From a checkpoint of a small transformer trained on Wikipedia.
Size: 15 layers, MLP 384 GELU, vocabulary 16384.
Architecture: RMSNorm before each block, rotary positions, biases on query, key and value.
Training: a variant of SOAP for these matrices, 112M tokens.
Each number is 128 + 32 x the weight over its row's rms, rounded and kept within 0 to 255. Layers, rows and columns count from 0. Numbers have three digits each. The size before them is the row's rms in percent of the matrix's.

# layer 5 MLP down, 96x384, rms 0.312, rows 0-95, columns 192-255
095:115129157125162130143129113144099141145080111140127142135127148115110134076168175096169107130196099125156101128138113147089160140087138121101173118149149151116084144168103171091101151122061113
104:157150141131211139153143096139136113125113157128092079150098160093108099124125135148143105095130077110111160114138171096118145088160060181156104114084099148146140168107148134138087117174161193
095:144167156137132129109092093148160148137078146120096108121148087103124127144176103133129167136160081196181035110090153118154118195083145103140080158147160089131090126131174122112190082115115134
090:127120163120113139119123175145109141175095152147157144101180152139104118167070102047142165125170074123173089098138123226090138104098135163127140052147104124096137136155105125152089153031164120
093:098096135071103075130183126142150163144123189100186162189147222093164154105119161063088153164158197062201151129177161127097155129095094144149147138120127150152124134164117134154190112183120098
089:130119131180140141152091124174143199112141120116119139159080138094111048064116094108134145136105151105110130190118167113125185187100121108124150119131136100134059067180129128099092183124142101
102:140132139096095129145182144164180139104144112102110138066144147133051170096087090120156132161177143130136115164144200146081125158150132156168117177123138132195158116091108115093166126127127139
100:154143167119134172115141102163100138097139085107161138104110091086171118139133096106162130156075113174158160091096072048158144108130148167118153133159140112090119130119113082130114172070129153
099:138165047186090091116113125137080143125142155105125189118119110086120192090127112128161099093114112157104139106106078123170151140083153075120107212089198136134171069167131154089142152161109069
106:107149140115162094158126134139094152160112116125159155126129117151097159112216178121122118094156083141138109159148050101140149100134130091074102101134122153132116119096150113149126143073140071
097:124163152100147176115126150149153086149098168111137103121184150144159117145099153064128147112136097086113153132143121100123076128127143198089108111140200105160162197129098092145162093115124169
094:118123129081117090179150115159087088073126128090172142155116051111121168102162106120103086108101107138180141158078091121170122113109163167106124095123187124109137176102120148158160186154104135
098:118113136094152163123122129101117159197098098084186097143114106183178134099188144198163088161149108124135147162107118187120112144179146141070108116162110188098063112074114100147169135137083153
096:090173072144080162096103105113122062181112130162124061076139186175147076139124115160084119109054100097078109141129148098091147130117142173151077110125140131074140093090202121107169083160121164
103:162093124096152163206110152112133171110097097101186146066137106109090175097128179063129106160084194194171131125144126133125120115103097118068170122108093138173181163101161154097110199156139180
087:137161137115184106151120112094140150142112154105151118094087151148172125152167141092086089152156099115115139142090118105144113117090106100124108174110109148119128123126085075140188117140165065
106:132132134145127119073255049126060145109109145135134170140180109132131111134156125104134091106084135126133145154141181092131124114126132138111183102116114086063088122138166173177154125164148130
094:056099116085117086149149141085180177104133112113152060146159080156094162102091117148163106130092128110099169156163119151127135104100216076125154155131184112107187129088116140077077122126114137
098:127102140130138154110154126125132110075126121095073214084116121098101174149161116123119125152126119188151117087107109162181158096106139095112158181113100090148135097160073173128157150087087134
094:068101109107155136173162135100153154193114068094146111162124156136132085100127151115138171164117175116109122086097135089087111138162049104177154121087105072124201098089173189077134125150133123
100:143080118123125120072112184101105076169124134169090136164161184117127163163140138065105159163124118124161142134134113086144125178102132112157134138146144122130113148116135131148154127136152152
100:192154102123161149120097143152098145105121142143187117151115147128080129122147125153098159145103092113142168134088098159083194124163070163129156118154140172162080131116118134104137122129070169
105:126145135085187165126149162128100133195121133093150064137168136118147175117132018116149045131138124125124099133092126138064146157153176115050122157114133089092131162144141094158169192143130154
119:194100104094079105140183160072157114139098149148145137119104119164102142141180137101079147095103135134109071162113181103105179139150106152133101125153094149107142098105100127085071134107110120
095:169142166070135134176133168159116148181145137112088083142148145172159112086182094105213174144137184104105137154110178118099130105144112174171133152128083152084091140116070067091198095167127119
105:157110105130147148138071096158135178051095118145179113138028079117154152131130167118164169136092078103191076133162102114115154080188139107163109139088134133124121140118157141108105167082151141
097:090148150082122158175129150177131141086116122084127138115115156174085157113124121125126195111083085119118088114105146176079150084106174116114128100197113135189073191129164073091093136155108147
110:173086127085164130120096144125119086020086137183149164061120102119096107093113126137149184136162074122121116219077050180166100122090144071140138095149082081148191138098145115117126154105041109
123:085146102094113090129255111131106123178112131137153122159093140134143179141149131126136096151111157118131106118170102094095132140133111135140113136149108142158169138142141123141142146108153044
101:146142180121128177133141127113160120085195122057178175154089140088124071172078128146172054095082075108134116119136186154121165158105162146129098081144110205104146109085102072069082166138072151
095:126130134095154093110080153191128100113147100149115091039192114173129090089147136122105129113112160100138115143188145180116150141106135158118160099169146171102098120111134172166085111089136128
097:120159151161133109190178094106192157184128118158106129165159134164127128117096104115130136137151073105149084121210152104133126137076095170074111102174154108126175093147168153081124200148181167
096:153130091127060093126151103171138130138172154150157123142143096138135133165077136169167129142172137135134133139133116090168168196187112159066163120166116092161110116100233123146098146109134153
099:059150135121113107121136124148124040074104157167124085194178056102095173149155083140085114122085099150152106136134125139091133104166130203142116147088110093202149145100097130137107139088169113
104:150255061135129162098120142119118165156193152115071116193136128130125069116143085165158128096117108103112120086094156113174125196143113108131095140151131114133111132118156140103162126157128148
102:117120087122112082110106114082157151143119083115152128101116115156135106189197106092128160126125151127129122154099169114114132087152110141071093065119087113131156154120110111071125091160139147
098:137138136076102120163109117101156175149133097102140100142170160074189143171091135144146120138121156136088102053174136139135125181135169128124130104113123132099119136172086124092154116134147159
099:072137133088156141091092108136100069135103138148100154148182110163150109107092118055169110116145206158153127092108107106136094081154143108175111180066153098119128113089100140136117100145108151
093:116140171097145101083124118129153180070154113085159116067111095111142144148156123112104120109151083169138093184078087129134125123121099081083121095186175137172175113125120122161064129134126126
102:166093154131167125124135147163184108124142132117094108178164138089158097151141119153183125171123091135145123192130103144168105127122113106131172139127146085120119133138177114156106107168135139
093:131113098119184129104125156148049149120076164146126099077065082141126118122072179118162168117119109164175071120143122182134142109166127114164097146130119107135114145098152071131028092079074137
097:130143111108115134108151197084090131097093117197118110152136112132153123083130169152069071124098161146174135112092024108073127153106105140114181124122162174187136085129130115123144216073108141
106:206068114117160072109093148131107132138160117103138115116177140141117102098133149152165101124118212118171132167088107146097100111166128087149116116133146107079133158123153184146126128122161126
104:076151100108118090145122173113115121098156119155118153117121132140135129148050124126093097080135226187114113104143093132119080111111097124150113122125102152146127145124136063082120095145143079
103:113098149158115094174150110122124144064125110208123083103142126152164072098123099071087085154142132090194160064118072081124123101099053074121115121045188167110155078134112110133154107067136090
097:090058099121090135150127154121152098139152091114139151156080151061067120179138075196116118126092130101098127111165169141100124115122107142146066091154135164085106185134147157140216172107147174
090:111090153064137138161159167083107150076151119077128099122149104139170162092129118084082084104131082140137122143103169138181130166129166025084127090148137118155138125128138144105111086140083147
104:108111140118152127143157130083118194137120121149129083116123091047088131079073105167100166098074116168145095139134128175130128071096133074114144140102200105141115161080095138133184132098106126
102:109090151124140102144073074168166139120136140135103086126153132123157185168084124072193154163120062145079157125143127101103112117144095143127115087152098119113130099128180141100143124181152136
099:154126132105120170167123128185123081137160167130121111091115124132177104110092130165166126116138034140129121157119184112151150107146134174078144077114128082090122099085170108110127120114142128
108:128123116095169153124067188110058143076129180130091114155149129126146111148143182090117171174146071165134098136165143145122099136178140146108143148157110173164107113162113104139095173140148130
095:124112179070120110174210149203070071093114125174065094080119148135176105091081076100149163122144054110137118136150146192090139153130130143156111091116178100169129165140156150173075111133107073
096:137112147139139149185122147030123145134142109152159142125174144128106073151179108178116154122110089110158141112058079098160117116117146135082135120181149092103119133134141136071136126196151127
110:110107133105170090180167192113073148101129158132120188131142116155066092113152098085121076089105178186178129137073130106167166162102131085189113158165063113099075097136154143090093094110131123
098:122167095122161098167144116070144130134169138071147095134154117125133144172135126128042090069117074175115093096140129132173132100164177085133091123155120116147110139113080098123135114153061175
096:158131074115073152143144161146132169165129111097170091143161139144154126107148135114103115138118185121132101156071133163084110147157137090143146128089144171128145140112133166156139110076061081
103:162130167131149187118129140111156166068159123056127126093131106154104198155109185171113136143119151155132170112128102142168178119153092140136163165101149175128132085152126161123140118063123139
097:099118178106143147106147143137053105137113062145093106162135190133182184176128041193162153089096152126161129119150137147142148106115061156111061172127122185115064175181108154109158152152108122
091:090159210159084068138152144179134131168134100091114169146113152098137117124126147189152167170082110156108111128101140149109101138107121116184130172116124110112160071183108118195124098144132125
100:099104130142185132133072105124149205116176127136103120165101128109123094150119099105165145118102208160084161136117149128117172126111125116142105099112097118103146160141137113118111114169206149
102:144119165121114119105019176092155064090076123189088130112125129133138104144089095087135120141124116114110140126143061103120136099105163103170127162097161181103090120120113105163100126130092125
094:093189115126157129091068174093185165159112075156117123109055146178138101107102096118150081173102167174043116114150119141168126107114154203091109192104114125137117131125099124075153110161144114
100:080068074130120126156132147141088035139153161085020127136064161111125099158146083156114117096144131129138153153105091119089108137081124121127127119124172126117166117125101122090151170066138095
093:215136110143157104157122171173117144107138139212105085154154198188090164189134111132075159125078111110120098160155065104164131141185165173080117064130086173128175126102113187135128117138169119
099:106138127124142091132119109141177147124153153132146170082102039129147116126085139112061210093129183193137071158090112141172110106079086183134100113100117136119073134169152155138157092108065094
108:118148109122141140103182122095075193135043135138110216121067134080130183156197120144138107152150213095173157098139016081173119190117160095049132180108161129099114158125146106133166146034057091
098:054122189139092111104110146141145140164055142089109190128097119130081121131106121188175140160155149107120103094127113146133159161085166136150133116145131128076144105104050100152090133124135085
098:138122132113119133151131125134116135165152116102106215134109170181083128182152124165196117130152049066101125189213149065124182168120190173095151087121078104205145135101157084169077141146138142
105:139107078148141122052158102130104159168165084105113143157114140089156156153146054169096118130154105153185106162109105127073114151161160153123160196107121076144099136164103136164152154129143141
096:115149108166184127098098134182168159120069147139132131111119201146118119170132101124086122139111094086131133117125087135168163141138172125110103110089097184082179168071106071112123111102163110
141:072142195131156125081177125130143048153131172144074118173081127141125108142107141100098104113051074189116177147106126172100141131151121135155167109093123115127116098106098149126115092141130155
100:125192131200163143070134084133089051134087095071099162180143126155127089120137167076091082111109140142090100156137082115069076103109106129130173132113113135138144166151127139131119155140144065
097:170156134090126127131115092173054059123110133158121102171079167179151108146162155111106137122076115124155094111149154105111071103088155157132166122125142135116115140124077132137173128149077088
095:129116086151077125103132153104076167128128094148154115185139149076162130128109122089189150141056072130104142122113093111134194118165114111137130169121129136172149087140198097108086107183115115
095:124131120143135123123105103153146122103141069095149078106175064113116081127093163108086149091103107111106121142164108101179101160141147192112133086058098139114202146159085092112105156108139162
093:133105169133145160130073103094171075121155095106082180107164110174140092178090124138128134067141157157100143110143108117157080106175205117156117189114086155132156089159128244137170101154040028
094:129115159139158144090097103092152060147132132149163178144096208068119121083101170099092143165123133090202143117102112118130107113175155141099179136127116117126124165119056081112136086143169117
100:097111124125172119066067091138130078119121174108049154179075140112193156133110111157083120155172131138162122153104157142122121126141120135115115120158122073108120155171123089147095147192155150
100:127087148134137052159122155184103123164159116151119083134105108123139146138079123129082127158098178156122067168157128146130169097138102082124101091153137141074108089091174158179147147149173126
099:093134151134133117130083046125116096052148101057115139085125065140167128124068087134104102108101158136136154140131145116094184134073096150134103089148118069136146160119124153104060114109125096
104:148152115144130123136135077113132105176111166119111193173164186111120201177071128097112195116106142126131181094154137124124114149111065156143144167092175172141138122184108116169074141176120133
101:159117091166109172118077080147152159157048156113108151141079126095152146162082101116114179090106104109108099097145139190092132132158128146138089125126149046162064135115146126088102096102084089
096:108112109064105076154111157125063091190139149094085137108074098167088151096097145140097094153146124086169121077081087130174085141115120094128164156144087130120139112076142081111169163092102137
099:103149152111074107111197126148133133114120090130119135114125176131115120195140133068103112141080139102123114185144197147153126156203169148114098034166091113129098102118086105156178125179128112
101:134076153049183171098207031132093114100125107118137086095124108069151127102160134149070130157110122169110117159114156093116139110156131115036114159154191199093137173130086071094134161122101162
104:146100133100183152149150152112096133139181150113149155108123106190103151129116139131149181128123122150089099199158130082127154135117137135136139116154133153087126092105182121087142099199075126
103:140181143172140060151096131144141148171088096105115143169096149140106183132158119107109087192147173159096109088126057123099130152114159172089142139145071165118104156132117184021173155104098119
090:125105157119218135143192074084211089062100177102104149110090135092114132100108047109131106151139093168140160149111116151167064135144143078126153116082100163124127129145163128108165156104130143
100:145127083136144164156059093106180076076064119109155119171129136185129086156129080140137082065132160146125137114123106110177175114086156120123118153099084106116162091130119075089219141145134156
094:113162188159117079082155064084133142131055204144135143135155138146180153167149133141164170134139160155152108120081064158177138161173123199119165135138113106121133129164116081149169146048122111
101:114137085172128132176126117169147132128164109174033114144119121060058124123096167168111135105118110150091112145118134130106096151114131159119128157118183123114165140109170138139154147155120168
100:172128141085165136136108159127067171175167113160163139118156139104093144156128118161122129126163058106100118103134143170097141121179095145113118092150156114163134097148141090147156085145092162
100:129114141151118122199170205207096161109119082108088114157159199137166132111115182189094111135069137152089146096118148149179132102134120124125100125099151156130116125095136135178088108120113162
103:146140068164165131083202155181090178093087135132132159163069169088130182152096174083088101111159177173100089146086101120173127172147101127156164130080079095132129122146099101149162172127151125
100:109146147090139072097080134121167084118160133134157148118118097128214109056188151139091125162133144132069144176111125161145071094139145168122172130174115116100168156116130162151141129111126084
102:075103159117136123146103125122136147112093129115112147109161152161124172137162151188155142174130112090165186151125076084072121108130127144152111105150121136118094086126103092097172131079139043